From a checkpoint of a small transformer trained on Wikipedia: biases.
Each number is 500 + 40 x the weight over its row's rms, rounded and kept within 0 to 999. Layers, rows and columns count from 0. Numbers have three digits each. The size before them is the row's rms in percent of the matrix's.

# o: layer 6 attention output (transposed), 192x192, rms 0.113, rows 59-63, columns 96-191
# v: layer 6 attention value, 192x192, rms 0.129, rows 60-64, columns 96-191
# q: layer 6 attention query, 192x192, rms 0.141, rows 64-127, columns 96-191
# k: layer 6 attention key, 192x192, rms 0.145, rows 64-127, columns 96-191
o59 105:462472444503544482475470547531536582503573518497452541477497569489517422461467513458524511514464543579466520485546494557526460454479514445492471521547494422483427489454508477426579518533493530383467464531530387472499511479474570542471435506518533455413468506528537536540520579539504486493
v60 096:476561577499497502468529456476568523402522474521523532534574487494460471474471511484514519520488580522487426534522491536491432505495484493558452515514486461562533430466561550474548468506513566528538400448432569525493542514476447514530487546479504468512498501535514483458442507476463545487
o60 109:559425514465452511524457535532446546571514540451446479506468568551511495458561489550467478484473451468515597484487497453505547506459457487534537521497508534384471564552451466525375560465473429486503555587503503504501461465542515497523546504501469479453509553472525514496551481470509424500
v61 096:448524520527497565528516484522518399416502520451457489513491483374508539531527542502462513507584574466502535466542487495534488489482556516489463457498439501554484441475576479471488464525493502463532503517455568601462549487479443476505496419509470553516515515476529455552516525484489475477
o61 103:508423479535462467507549488431415581591512472543502506519500517588507508490419527512539534448498432479476436511470500493426494516527393532527531542522572477492510508498454567510465576481515514500483512484496460408530483555547515521473494588501503468479484465551494518467471493514526533483
v62 097:490461491528518516507494492447561545446466492551488489535556494512465530501553498508460413491513537472546495479522544478534479498467533537470514493539488482462541448511600477441506449461449518518422571433441482477499502549447485528502391460567486562489499516521489478525568417450469472482
o62 104:501528469441484489480532456538474470517561538482545532446429493420500474496434507473440537453447449506441464501534437531436490470554491493501501471440557551551467516502358465562548582495513478506552541606554551499529472519541514482543530485497532443523500467468505529461404551558490472516
v63 105:484486474460494534509487543487554492546575521480502515457491518496465483530482560454450434560424474523453500511438474534480491474520471503574445554561538498492526611579510522481434485467535504551518480422481553528450463525492505510482507474561521576481548511508465458496498577498514454537
o63 108:528430537528468532483509508532492495444469453542486463570519482547548534518497453493479610438581510566550473471626470474566518487443555490452493492421458528504470421470502439501481535492502482472485536584530493489580518471496516414470484495481558491490482506472492480473510489486478558452
q64 099:454554526539491433465513504511552505538482520404509545551488456457551510429526495436568514430481527511474473475497491552501508590463559571530530507556529483521536473456473518552514546456479450477499433570532490480498545459563517496529458444486481492418472466423513431493477493543486446511
k64 096:528498560476549507509535516472577419533520526503452498507533543487496487411426569511501524467469446529481533486420462462452499510452539568567476519519515496441478444460445502458520550515518499521559459485497537551453436483457474417452403486505546568508487413525424388581513488519448455476
q65 096:537462497479575521460534480457510438479406532478542496516464526432497465558447522499533458457539514486475528524534572579424502511482535549496477548479502501489531442510470474567473555437511444538523476482478583506537457464486497533477602461504509542488547518558616465421486494453477501497
k65 100:510469513530528496507507495536486471468488516506539457452407525515463511501386528537521460506489478502501483549552557562466508518487529535517464529447504509493418540528582519482518513440521489563504514491526507498553495503466487500611594484489466576542535523507539501513390507462502509478
q66 101:525458473436490522570505522451498452489543580485463537473515474484517498536471514499552467477471507531433486453502492487490448476440570565467430572418480540537483479433466465496435436549451520532470513448562461550503534534512475432522550515521453522539514437439460425490462473506511489448
k66 104:521470451482452494570550488524517444482502563487499442466547408572548543541517463424564480429464474485511509401436509524505486585444541551509481560506460462547480458488455502457506502576513509496532540516489503516474505478549465429422515541523477478557438506479519480516478477435505483436
q67 111:466509513447520455552452461520465597472461513497496464521464520517558481516531535456472446486459473489409510438463471540461476572520528492539506509486436481494462517439514534557491518432521591517519520464538573487413518492526528493595436523434503544477468481468602549433512528536505498488
k67 106:484497507433486497524530455483467518450539498528489452533520485476537513429486504463418424520474489489536525507482443539536535506568480553477422515448501601404446509449435451522484549550498538481494465516480514411379496463545475556530464462530486552442440479506551568396487494471572569513
q68 103:454482520497522500505465462479489527565481530504512546528470553486485483524498452458506494427546549562500523486545479545512557485497450537484542552512523475506555550526491526443513523470478462458536528480485480469445509553494544533479527489397528480493536519540564564482573475533471510562
k68 107:454547498543527457545475510520513569563491548517453516529433510462418509436511462529514498475511542478463517500560490634474553420482501477451518521522553489488493509488498488512446549497519489498553520515517488511487531501503460468596508472486552452456538504514538548542441458450516582514
q69 094:473579485458483463513471416542499555467539490501489423408477476486552438505534471400457576503501483480440505472510446550461516465556489470533502502555483558562518460570482506480488522457565502497503526427508490483451499571519487483525552481512453410523448467532475488506515625508528456461
k69 097:460521537541507547502521569524502524460497519438513451450502508442542504388560477385501547509598534454472497438464429482494500491540559445458532459494529521546523501561505462565472471500543541537518489493524555498476464492514478530581471539499512489474529549424542522508502549499556460469
q70 098:538425540486529475496486528524414413504499497505488555558511594433529478451490519467445528510542584520466531406478547516434462493434491551486591473526476544486494513512520562519580476530502486496501494452462439578499556554534497531502450492484470484546600440483518469452478470492482451466
k70 106:556503448534466457420534536554509471517512521512525481442468525518472511464509495500504492486482558542493557510467515488462475498488501492523489518514606517510405478456460499484517438503488489421507503472549490522497529537503495492554465502503476565565612486528484476497440519544545462494
q71 103:535465497579526482510531512508480543580548531572448478523570503507473510500550454533496508560452545477543467535492566445570475536445468437510512400514464493482478471492505588525445565516454480490446465556525481547562469484521516504527442511489608595524418474440449479550518516540473493480
k71 104:555502453522441496470468468510453437508498522485488479535529455466448486480556430469489561488484459455544510539445520524626489528512551490595443566434490493535518513465519461507491562449501533461527560510534458518458507396437476527467486525448492500467550463515398430569551509541545474522
q72 112:517392463490507540491491437524467462519493499520519534489443510577527458492561467576528518541471454530442489563509484563437452532490502550536475480438547521480513501577492471495566487514440476540522541514403475554480521483430492527595405540467482466498524548529531519492506513492455520476
k72 116:511512494581494554457542495485449436480545512528491554429479547512518413532599519509491459510525532549505507494544549522429437514436490531495542547469457507479519558548527410472534474549469477472620480505496475481436451471519519532530499489551471430485509527527489528482534510498432623497
q73 100:478443480537528487453515450436507505460535545572465535444567501519546480498545540524470453536470495531430442496524485497482484499457492392500509523441529581474499489481517518453511465530441495550531452565474462441456523507474482554479509528470466462553409461417479512544489576554565496532
k73 105:478501507546408459475486483468476602438477541495491520467501503486570556486518499497527492469512493528444527450502457494488489522459506417499472533526497518511499501499386504447571547482475496459452498563521545499471550565417456548441537470491501491547456489535490493533476529546526482542
q74 100:419491437475484451461476534473531541444543548531570535462454501494499472525533505426458480496531527530510496504531571495504490507535527480536492476529528573448546436532516464508478490453505484410407492454496525570509550397540520444545507510583539536514526406511489484499540471581490500533
k74 100:494476479437528413438511508457530472483535570496495459534515484501489484474522495496499525582512504533418498540514531421490528453521467488450468411539537463477499475460497398526560492516475491509414522520462449532476511456489501504546483550507566523516522523470513451491516529463498512598
q75 095:548494492499496516452543460518433430555509488503478479447498508449471578476534475432423492544474464508488508508528464527545500588527545495513520528456456509424479496487559469490425472516539533566529478484473497509572412444474504494537490543583514433534498447526499469519458509500539481415
k75 098:493502574567430475530500502528408441470547532505481496375471496505514534507457497489454494568503480484487499495496390456428494559506503529514546549485482527473462463485519504492534482447416520552522543497466477476521556517503488496540434593516491415471516553524456467465457511454496476478
q76 104:502499458531488536527520519513528493483448522543419579473488522519501474490485544447509514547504445481540465514562451453400456510449536397574473505500540447468491527474574583485479555447504499487507459477490553530545415467473574408511486471474540586489511521544539460515533504435523498429
k76 113:397512465491459511543542484507451478472450494518573523492495468527505486507514535502571438555499476499523567494516452519459552521491425483569482520478520446514571481467503496542471503468497476531501534473495448490486473488430451471570490487423536518492511531516514465577573416503491476528
q77 089:471512482485511471501462492414528469512451601469542525509427545419443490441489543489530518441451528470510473429439466564510510502569446503534415526489451464543466491503497476509530459537483485552500451537537512536493591509508478519462510486451407507507528507493575532469446456454499528506
k77 088:502539515418520481490481471554510485507540514557580409496430523496466529529456502502535484528492540512519505418385531560497510463457497548493528498517490569447524478548538528471528504546509483553524464527549472490544510536518495345450563443455456530456524499457520515577509522437475543544
q78 101:485555499528476459412515490454599504551464516505460483504471550456517500508511497467455504548467523451528470485470522422519476529519531524476533540444485455547515401548480506517512538535466524480480434543446507566488545491423508545450531511504496523452505526506416538447547524593466541561
k78 101:491565492446432523424478573444526537579475519446484480493548466516465439473463532551455552500521487523527543570463554509484517497422468499500526483489450459453532545539479477547511516443425574547541459509541465551601623446429448546447468472480568555542437471502491445443529507523517505574
q79 107:462511560504574453485438539479500471432525501532460496443521496501482532476464505486552487516486495484525504509551515480552504518462510485495568574463409516530429515494498519505545550522582450469519463530498537477494481529510538565456612497536478527510524433448492531421474543564497522543
k79 106:473538521529491438485446547528503480448552441506463444540509470498477541505359468504581525478521480457565527507475463516610441503508569508478582435461555488526472499466494466457488524507537470498453447472546507491515602520558509552512569447471535489576460484483427497469494539587501458490
q80 091:535537528443449556521570517539450479477490553516547495555404475498522477527462454562576526624511505501469519415525585489518483471501503505513491459489630532505464542392515463502491502521586476466466494476545472501448494544478454539472473476495457502525581490507476459468532438537501492440
k80 099:446544540530529631486544522555493539445527563410461500505478412525484502526473464531522452469478442512522480481464579503548549530538532510481507487519532464497485468496471489444475495552486533527518571441444529492479514497431547485483455480550488488456525514430541470569507515497554550528
q81 098:485503550534497482575444485557444529520521475481563471540505487491520528534442442506570548492476497464548534498516551497491481587474505467485474492582467438515557469510416472412470491502545548533512489502465498468489480509458509504507560549522491472524446513510516564485489546472539458528
k81 095:517494518523597474535488509489428472496462431503469482414497544581507559496470501456518447512549437463501558558530441501502512536483466478577502488613525607489511462491581566498440469440484450543525478559482467488494495519469488529488514527562494483493470469508542554529444517536502439501
q82 105:562481473476533491554530532487467457495566498602548501495544469468589445517503534494521511566484461495614501543496510488491442441504459527527510458492460449462546499454466526501444553521484522453511436547546518567525475486528502568539458466539486499584581483489500482534483572553544418452
k82 102:587463418504458538559527517489459522488529432586545521556538470521529541570515523496513485528516480423566457465537469497527498555533513485524482418457543508406504499450559528539519501456543531497492424512463472541498548558459432441480494525504495465579563449564472461500502523516507517493
q83 100:490532505431529521472496524480477521505476469498458480419510479545456430464494515597463484519518532558539514468501516459501489514622422447525476485514408432486487543485534499507563475508543528458471450503476500501499504520408484481465516460497549531506526465591512473510484483608481507501
k83 104:506577517490456543539463507569473446472508499574574510453499564489481516527456567513468510486514490510429466502532538467504561444515476550511493439488428461454484542494535488482538401471499454458474469534506465528505496520485596476504474475501479560545541482475518538528563473473556511548
q84 094:505515416487463495438490454539436449527490524451506526455466485564474546509460512493512530530500519520474488505529582485522515471530456474461526518531486540496532480469561528542523475502445517477595452499533445547499531423542629521558480518449447593465482468582584483528554507428518520449
k84 100:477451505526476456477446510458533515449416566548481595490491581508512481469452531570469494520543520477515438500446515495516520518553441553479512575449483552436526438469553466505566480545519503480521537446494486468448523495462502495493564552478467586444509473570519512524539500489546453497
q85 109:552475510503488468498476481518473463518501553530544516463504538477554536455476458450510387546490494528554514565587530487529558456499493463502549521485460520444548501446464512512462515475530480442521485548489508477511491520517539488580468469554441489500544432525486446549434492502548491438
k85 104:528493570541463513466438524464422427440489570510519534470507462492517461508512530480500476529517498442510471510453462498540557520511480546483484495451472480510529453395481536580576488490605445560527484565500475575519532541516490443500460506547525565434550475529494489528455527521516550499
q86 100:501451492549417477534457510497505534525490494447532504601478508524468495525480514535458556491443508476467591428477478535503470520502485440510486482498525513525474573539555476488467469538498529490439584506523533475499521497528466561487505513459495463514458483491550523510549496538489494513
k86 095:472527457512471439469394474543460627483512481453451550458514545446502494444539435443489518479523534436513452524462462516518465524501472513545510488579448579467504399498541520490488452502444507435478565586511457486518463480553502461529517498551458505479495497496459453520506573501440481418
q87 093:540430508494528501513496476540567413483545508577509477571600528548510562533579578502473491559482502503532483485459500498511471493558567454416565494534460454496510472469489487475500444505552453526550550488455472567494497464554533535429504492447437467514516480516523575530444490517518476515
k87 098:479458516533511545482487541518495526477598534506560465478581484449484503558551415511468502522481526578442477438514494496489504446492469444497524485484509513553502488422573513459456486503455493507506528478551476518444456514515482496480578507529482518493485444556452401515470458493479442541
q88 099:522536483520499510548479501499456492474449415480504536538474534504502472471557459526554514478460553556515543481502513455444489520527469501517567465490451510460595519504523507487519466509489482441542475520494492500450449480472467454521488485483377537453491511470512504488477488434521503501
k88 101:433468451475545522481501494534459522519483477484531543532482534530516480462513549521531419567519616535481497550491540490483486480619532385543510485522488515463526534479521537494492460513518463444513494480500414512509508541462597474459539529578497449492541509521542484487522496502471456457
q89 095:489497468434509491501501430570506546461538545470556525527488493528486534451532508535483473508457428508487468568514523520538510519513557451433402542518563475547437492473496567572491435463503411595559507472515445469567513484522450489531544422419525527434462527449511554508454453570572545535
k89 103:460510469462522485531467522539510481447473546524557569489577525510547476437521523519490465480474410439474502464470517569484468413502517437468480451498473556533461495488463442483515462516522497513518466506476515531508456436467507559399535528480493454446433535437536491510463555499517500512
q90 100:480485497530435536523450506468544454454411543557487518417552476455514529534473488562464512488430475541516550550472495373497488544529484537563514531445458486541502521541569473485454467489486479465512486467558485571468490496440571503506509459534545514508515500467539454492516585536492490499
k90 107:533539467521455487481470502502503489505437496569500379557534477518519503582456580459509497537421495522536576523611528437440460543505554453495506544439488522492469518520479468489470503458480533447515475500476458556494476467513528438506503538477540501456509491507494536514494504562488522546
q91 103:520529558472499545466585556455520519463495598465486460486536473531571541581477410525486561530559510466487480480466468491556543442542530460482459545509507497454500492496427533513507469440608464501484430504513515471592533533454573538521518454592492552455558465458475478568537540476539512461
k91 102:487510525497366561501568473459538490494453528449490478556544454542506521549491444515487544473458492445542469497544472476498507549542453558523463502485489487565428484477512483551483513472540510546546480440569545443540451558486520536509494506476541595487475506497591515487538430472554522484
q92 099:451488510488525550485477487510524500479525481501483504539481541568559485504491485465494463468478547541470502555488589416545476514472500419484605505473550508518453489492426520473509445560548473508445477540474554457512548513494509460523579539393460526515502462491438532490449491534443413491
k92 101:478516454516535450429484568493449586484414511528509480504552529562531533496492484495442524430487563490434535508450495450598500488474437445496549501483546482558475498465499482526500523581562515503473534497563527585460536449494502492484492477483477467493588538515439484444495444382512498519
q93 103:506461543441515443489443509576460524513500452585502478437567454508525505523498497494459490502511444512534537535527488473515489491464484499445547554502465528521544574525476465514465615515500486454465440560504514514518536424494467486468465442523565501493521557471468518545498498457564538441
k93 101:520456487487422445471430457492567508506473495502470483478462536510557554552466590508528495576514479493470511481530506579502495529507489550438524461490510498456551450565522493521496519472577532404464482539514494560514545539546450457501417470450636496546539496509426510459551489523567518454
q94 105:472606498554583568523461555471533455532506501470449487422532535512509549487461500462534450454520528403497542561566599463507474444528470531498495465482502505486438511490467525512462518515527454571483538485553467466495512506499530511493508544558533486513482489458461497558499539567534501509
k94 116:428509537527585463488537510436536452490474474516425470500538504464455584472531524485485531475534521437517518554498539439523507509523517490490486481523478481505451408470481513524582558498499495518452493498440517368521567460498548449472533495474536457482457507540511499431555497504464485596
q95 091:535476450581438525508478496531538575529556482485525603516463451500490519442523466530429545467482531529423487446492476534496488476464498579516491452438546559520533503451519486483543530475458494554571459508473421530485471509474562439499509511458513497484559470517487519556484460502540522622
k95 094:463484490523451532523522516525436483546506508422519585505501489470531462504522445607474500477507481488487507433504576411460548460556508525509487536409538537533441468595500551433513539612499518499496494577507488486540472434457496604430429490488507566531564462527505492550571473493505509490
q96 104:441506495512580471449489453560560460484554453444483436493527537560563500463436541440542487529489585520495504488478534523528500483473559374477510513475485550455507540522524529515503500458512500489528500475549532466429563425474487487552492599485522549447481518525472465477472471527465502505
k96 100:499512538441528515471493517485529534489542510606485466605596577529461501489492494447514485543496521518481518446517572430448528467504507387480538546554494481506546461498428459438517513487513496437463510446508519469467584452541495560463447534498501564493581564483482532447495495589465475467
q97 093:426508399495498474522494480512494484551438420515554534531532564561469444471519554476532472505517489468510538527567528488538509484451539458565564497527542442499471479408527495580525519478462594483482531526508449507478481441508482480495465475521546501505460469478448479537484514531504470425
k97 097:538480448571608548478564462537516499490480542526577577478493473503495474484454496478465580489525564537509496491506476449491537517503538499441562502600487452462581524540511563443507584453568463441431478510449500492497563497475454528493477522538515508569478454490489441481464475481489468513
q98 109:537527505458556494488493511515523540453511448514524500542537546496509532522545466504510523454461490500574434470550485415494542525531473497477553547473453497507530517494433525508512460417525501459501437524505468443531468457586448555572556492543475461572568512524565471511400540489478494444
k98 098:523525551516493498497551482486519567544501488583530518503536483417562508593461432543546474561421423510432455452489533528516527484586480481539442528513508528477440555521531524523567465428481410459484439456541507469518490564547506492518563488508548410523512474453498475433439492419500423468
q99 104:455457638390562524458529494506576502470444497477561530447536481459504448486459532550486505541499471579496501544514529445489540473507490485508500491438445577545567541543421488530459537468479481469511471464480452497489512488549554591448522559510570485489530529458504479538482561470432521432
k99 106:594532545551459492449502556550507507431457512484529469502528508495598480528542529528618586538502538509528487517555426478521437508537508527455501523541589534470523509498446452538515452482520487527508513491473477432489519447525533486458535483514540532489459481498420522522538503516447525451
q100 095:427516449447484541481450536498528477468514519505549494529544497579582503529550414563520477485519586509481460469494471511533504496464565512519467439460536561497489465518535415511521521467564508548493508471505430535492467502539487491482504521441459549471388513481505491484588532466495589433
k100 096:448507512441440536441484470505489513540470534485466543536449516534555495455518512476504559542552513515485535553481532546550483572501540502518545578565475489539606493495426404440492444536479459477487487492540555451448444448529500541524513493440529510544455504484538510470537566457524520447
q101 093:443498517543484542425523551491508488541590546483430498575441591571544467482551508546520510504494496536474560537504605513513454501513543460486544518501484479445454404496434503517443466412526504565562475558473527567480504489471470528465533535452539533456536550482548535447505498482474473472
k101 093:487439565545505592446479494457540548479464532514475504511555580518485510480457509534536549464554485501467439541522503529480471523397558520477491492492484455468502487475479489455476391543485499523514435542587529453427556407476500481506555509568589494498562513513528472493496502502493477478
q102 100:528488573526431484536467447566517519547554539435537466462455514468491466477443502517534525481518585527509515475539505458493477443558486424489507547484479459516493525546495449471506497527483500522551553427452593512468490499577512546487514526496504507515529483573488456516463491464537513505
k102 098:515517522510536482480505499523515529525503459445547518443495538506527512514522479449497461518499535445523540563464460504464532481472534500429556487432409465486452439517492462506496520578483537509521408462424477526466520411548529470574497495451511498498526488533452485545442485495501502487
q103 115:539518575519499469574489439525523487442492523572475536431593565538468531472484548521468460482552479495499525546433493463594522478471512451522535454504483509503518497518467563512470524460590460547449504491585411439493544510493487561549523485540491536471512533534469563551506525518471483442
k103 107:499523453513483484546509512511490496490515519533495521567520490494462515516464533510569543511550578419492522427443475479536470507501412501434477485518571515524465571488454505493499434421603491516487495442518529480515484533420518494429481514549462510522465533475450509507420495553491443538
q104 096:500546573462447520489441554431522413519496518430549549551443487474476438503479473544462507479483465563502523490452525556451512459476443489493464514500444418527426512559545485505451443525474493517566527524462501469539487493497528511473498492453475373483492533493507465515495475529510499492
k104 092:512580540464497430492540527482534601493490473528556531481544529521499540429499523554469488462466448545512513501402494565531475491437547516379487482488555548537451558461522525520526481509480512516593484563518501398557431517555462492441548511506552511500505471515468419503478489472510602522
q105 107:560488501563543451501507502505518473492469434523482422418576496528547532523517506441528461473509490476449534450543459508557587448486506529464555530507471505468481463482495547504476498475531442474484482496443542522490407445548475537563464502507546541459482499449437520544427518415499469528
k105 106:496486462520453425539504468477562545559451513437486481505497502491542543514510496468489496553512526502517479429508469479499534574439456443484562502493479467481519479530556513521487515386566468474475515559463497497506482500535524479521508559478482555524492476507489517458441463553528483502
q106 092:469571555540520477477507465385503498587553497496487452427492464423544465468448515514459484492525487447470567486545589527441481500517535502565476471398480467449528524540488557556514477507480526461458526530545510566519558454600531456481483444500512533521520549481577479461510462527501491541
k106 092:471545557465537497481485510580520504535445539532433467489528506514478538484534488550441514544575531503488538474567531403522454468506486562533495488527471465441517450510509525497474495543489523448527496512434479537455503474406450459589497495463506550433523533436492448468571533513481485530
q107 097:475505569478525462530497480468533572487501582538472567475552527517508477486534508508512522497487576434499542516544491526550541484534525522416400493466513531503492479430478439587452492481493476500547568581453489510478428507443544543534511477511518525454451567539417464482483510516471489464
k107 097:470500505481417519479508455602466504499518561417522528517478480534445540544448531542540479469504500484478477483556511461472543523539519434398479474465521517466441537469457475443486482477552495456493517476485506577515395473496491462481491506482551443510524524601510571491497489511475499580
q108 097:502474488489616446527494556503541553463460492542483501455577524514522545555476496489535522525532555556463544509394414517499499480451470490543550481532547522473507515504592484492441448540500460501534532514470544484531407450528521511514509465596498429501465532536447521512479454465470525466
k108 101:514400548536421435481469453511509517487546512499536473457585433463485508576529514479499449506490536522462542490392548526444478536490472539527508506474483514515559561467521427548500520459480397480452505478443574531522457537491568512511500522526460484542501550479492475505481484512477539487
q109 102:440497505465482497471459479496543459446497530494455549559496514489503443543453525519493556490533495589525565526481518549534549505498462605491530515439488478491585480492450487491517489527475482452542581552551550510503485593418544541482542509547582494548504502466549491470583443500477501460
k109 100:511493558561462557481479533471567474463511530449486505580481463605520417522467519566496462538525470545524542510548560534558565488428451488503495519568583495498490591436456477498466486542507501492429516536511492462560467539518544492502496462515546512460524446478451535488441491466368499495
q110 102:530449531510513467435487509496597435516494493502415540426581472447468517513552548557512526473461537514514549576543606485609507504489533499460543478523545521466515504443559508526492500463453449465500451507499476490460546465518476477521471530549548477429500531514422560569500543478505526553
k110 098:475475431488484447500553547535499447463460547524523500529492484511501436525498523555543482480545512522564491510610506481516486478480463498559516541517528462522531517612484498489528509427447457468536413534476506592506488464488468467441514489503516483541482526470441497438506556527523456585
q111 110:465438481526502507514518461532534498462510453530440565570395501530514487519522563546502541509465459502576489525507544535583461526493515511514490510542569543529557436512540456499532471553481493568491480493435513466496511561485499461454468491465492491496491477502554520481557415564455531483
k111 103:533509534505504538438563521504454514421551423505464487512418490554534494554560557547509563424517489461495494517489538464486469405455479444512452553507517494475581503485572491551528545576444512491480483443463510510525473447529457472462510471537535545444499525458389545542480446499520528483
q112 097:534501513479440501498517489583499475485499478563512509572506565554536436400490520515537531466541479581573487538567514445533533502500455444503518472432400468531600434580623467475522450526541460453467492486570554513465540563539470474500525465437559545497506472481445490496494469517462534566
k112 099:533502434525486554481462497563554526442495415567478449519448551516504388447492435508553514534477501536550500476550523448501565468484440480563467471530460488524513503534478435575510481540501464456479435583496568555532479421535519519512505508470507574552533473474428441501490488469517568502
q113 102:439506437518454498488482460468481542479542519490471539555458529508551398473519499520458489526558485491460486470460485532454474485540542464562498478461530442486519467500579486524497474542469528501489459477558452518521476560497461512500491489550486559634561532542508475545576482485485494476
k113 098:483483486459487582542531469472471502483425438432487516457480527444492535466507506506568533478479540512513524470540438466544495507484531448496463532497424463530555434460527517514492549528494608531500501529531539527496498468514496563448464499461477501465567526504538536497523463475436469495
q114 088:488501497503527537391511497415467461538565584503528568500473502542542491483480439455489466562492485528548437445526543527519554493504474445590490566501479472449497498459570510493536470472534415482502522466482515497515490499451483599614477487473460518485537472556516477479477446445476536499
k114 096:479466520485561576455505470497476461534522570468540530499518554579484528502500455430426496497519486481477491410558545541577442520498503501530446491484438504550448521482519481564523388497515436508492499475520478465487520519475507489584520490446452546537514489584480489551527467425363531536
q115 101:533554548487546428455499533448543500521474542521561491498458463507456461535506465496506463458493505503502470491457478410453455451513592458523520472548444551464455487465525462547450517528529547408511548465485512530512489469445518582518520560541556477516525529561526440480448528480551455504
k115 106:559474579476496493522477491500527499507496489511551379458464540448556473507491545550450562523505485500533538559512539473512467542488514456461483462543441484475453485418501554498523449449525557546525578466521479489453513529499438495498485564473489512544555473486500523474407468544512529535
q116 098:540536558550497522478505486499550480488502517518554546447544514544498522548516539563521503490442462570501494465498524500493438517444530473416555592533490504477552543453502561516529521495536518465482493570477476452483457494523504398452471455472526456485540561436471442606509534508569538428
k116 096:530487535494481561473447451484543532436489439516485530501534527530531393571507414537546538537419500523519469528444459484427487490526546471414534529559544523505474543493454547485572562440497472429494505505479478543546450618483500443512490509470514461463487474465483521516565543523581487508
q117 105:460542509532466502560522496540494521538467464423516534558465512573502430484563496489572503462560472509574554517462522610488520470480554421503511468506536453562487434514468557444549423497463494551551546503484489452495458500463500551463476560562467490497507492533438477449597438484505524510
k117 100:507575496507506516479537549509613492421528507499510556557518473517530474415546589464493454448584475545537514542475494517462525517445561517447438572506513459538475532579583479494565498494523529515536530453491515533571564482531563569510518523492454512436537508482527492481518470468483508429
q118 102:507453456503534564463507505497447539475463436506461491505532583491480513506572526507528516561551517504450491504518500454500537496565565532489542542528505498482523484543461537471492551507461599503514546574459499496537552450470499545529467502470555528483516477510486508555441501444482510468
k118 095:541463510500525471498521503434537568557521507493464553562493499605550491519601478586462528467482478512513389470551471546506486494451580496522559528491525488515565545525466564509502502439532548514511476569517498494461468474488536562571539529542430471464489514531488480451561451507517479472
q119 094:497481563536472488527415456495459467460508554477462518481448462509508540521503467586452502439533504547568519506561488547557455503494435487480483500519528531552541489523488503504479504454543470477565534508507567519495513517521548529493539401518503417568490514557492480532450533533510471531
k119 096:486486466531524534459432487531524516491535507533490483526481564529489451459482475554482508464564499564560511581488480502486495462532538487521426495501531503520479473529475465491525490504579469477440581563518485512500502538522465400533497463515473482524461540505513503526469532446476492512
q120 095:493470531512429490537427557439501412555455482466463463469425446479473478526534498500571535428503496467547451458495461495421539465536522526521495551442508440439520502546471515519486525491495434455423554525454489466453563521489523442439594512470554441479600482560582467524464581451535546488
k120 099:527470567487493498543529495495471490536505415478520482437519533463510495592549465467501479476566530513579470493525456560494492403498535533541448526534478490483449546544490522529485598501535478540424522554474475439521488514475567471583513476479599467496555553558520547478512503534472453575
q121 098:521459587454453505485504519474514469548516516529506393473512418457490485384469522502466545441518478506408542490401531485491505526469442524492518521525576563561501450523473508488515545491501504548551520483560526498542472497404495439509359441520483540471505558472594520530455544496509470514
k121 107:571511515454455527490471462466532407546525455484552499540478557470579533409499548483412498509500524458461531474444514495468438548487514524561526541526531533512529516520556504526448529515501539503511521520547583521494554466408512444541420463568445558543529495532571508550436535509536485492
q122 097:451518523481406555461443492468486494495513521423541470454483472488488487466528477534542468449557558506479525540521545486442438513483528531479522517433508464455446516480483509408426522470486456388505440557542462495553551559555552472477507519483431491573487500550479425542547570482546499528
k122 101:471488545398509497529484568423495459460463514457469483500517502578527448552539459529568538487540570613505472548501457506565495517470505492498582446508503492416484500452472522518499568508505464560526501538477448520517511525490450484530539525470515417533585445512466524505456485505486486487
q123 107:495532524553427577482498452471502503484462544463482501447558490544550397543503487481474448479513466467539501448473514487476473520514532473523511506496501464482498414520504528488413493508506527468550484479620544475430529469551469519544537547487446510485432435534443495511479483452434472503
k123 109:447522485519485425541496492515500538523518517506558455512458551588537529471508494495476513525501488485564551519489413449535580546508509476537551551471507386488491526534579522591454471497539474522480510562501464528458555514422540439513527494477496497472428502547479532467478468464427473445
q124 102:538472465499542470442534467561570542471544401512549534519479495557490501547483546515459514472503488493456440550541517470499492509458490516528515462454507458515515506449495520518582441504588513553533472491488483522487569507528460527542459514399486592502490482538501451500432472472508484536
k124 105:534444486512445495453519457471514549459519482493508467483498478500490530511460478508466506381462519448420495473522560430487457459481482444550546504475511511521525501540587472561499496516580497465464405477505545511490526519529491503517538501535450490436485448461502480498532535455458513536
q125 093:446517555469472550536504490475484460554520501465487535535579433511495447455543505532424489454514491506467510408529507478438526473524425484490519489504490493502489501543535489493488472627598475574531556488482497443528503512471581514472500475514518570474487490552494548471565495479496451507
k125 094:464519437515470603523491539455540472510443426451509596466503541506480445558525557476452492529458550471527505483518460497473518454563508497475492477526496496545592531527533544491498482545468472462457497486524555467499448494553510409522480504563404507499479479462497458480493455421385507516
q126 109:586472525445428443512444516529553506475452485545440529485544470481544537485539492506540453456520515508487505531517544469541456468473503543502470544490508548515545515460498494493546561480480496457527526544460519465576509444523479453452495465447546452553528512479438492604479487485518469457
k126 106:507419539423488441491479484495462504504504453472544582475509460467495573539481539547534484449540541501523470477444450553547538488476479580473523492461554476558525503526478474506605528448451540439493494516469436513489579418520422448499448483480538491537531573483512459529531510491472497516
q127 108:486492519518483530487451522404519503484473515445508501432491475464534482494408455493447533484449437481496496505497563509580527486484456561475570452437518500442526499493524452481499565564463546446528476533485600543490550583488523462443535432467545544527509556496559479481534555533474441553
k127 114:507482498474494517497455493478497508478448433455566486476504492515513440479485483563513449575527469526484435523511616453573533548490504571484612466487520582448504429518531507528502510535433526482530497536474493491466469514532515494517443426455538528490493492522460500472525460556411474533
v64 111:551585537437483476394515427531444492452493446449538484477492545449574497462512422496550489468436451481408498558551529487486499542450460397543477529483445508486485522473452527480488548504507464532519475490601531542515439511516508475469416455562482507573490521599496521453470505524488475499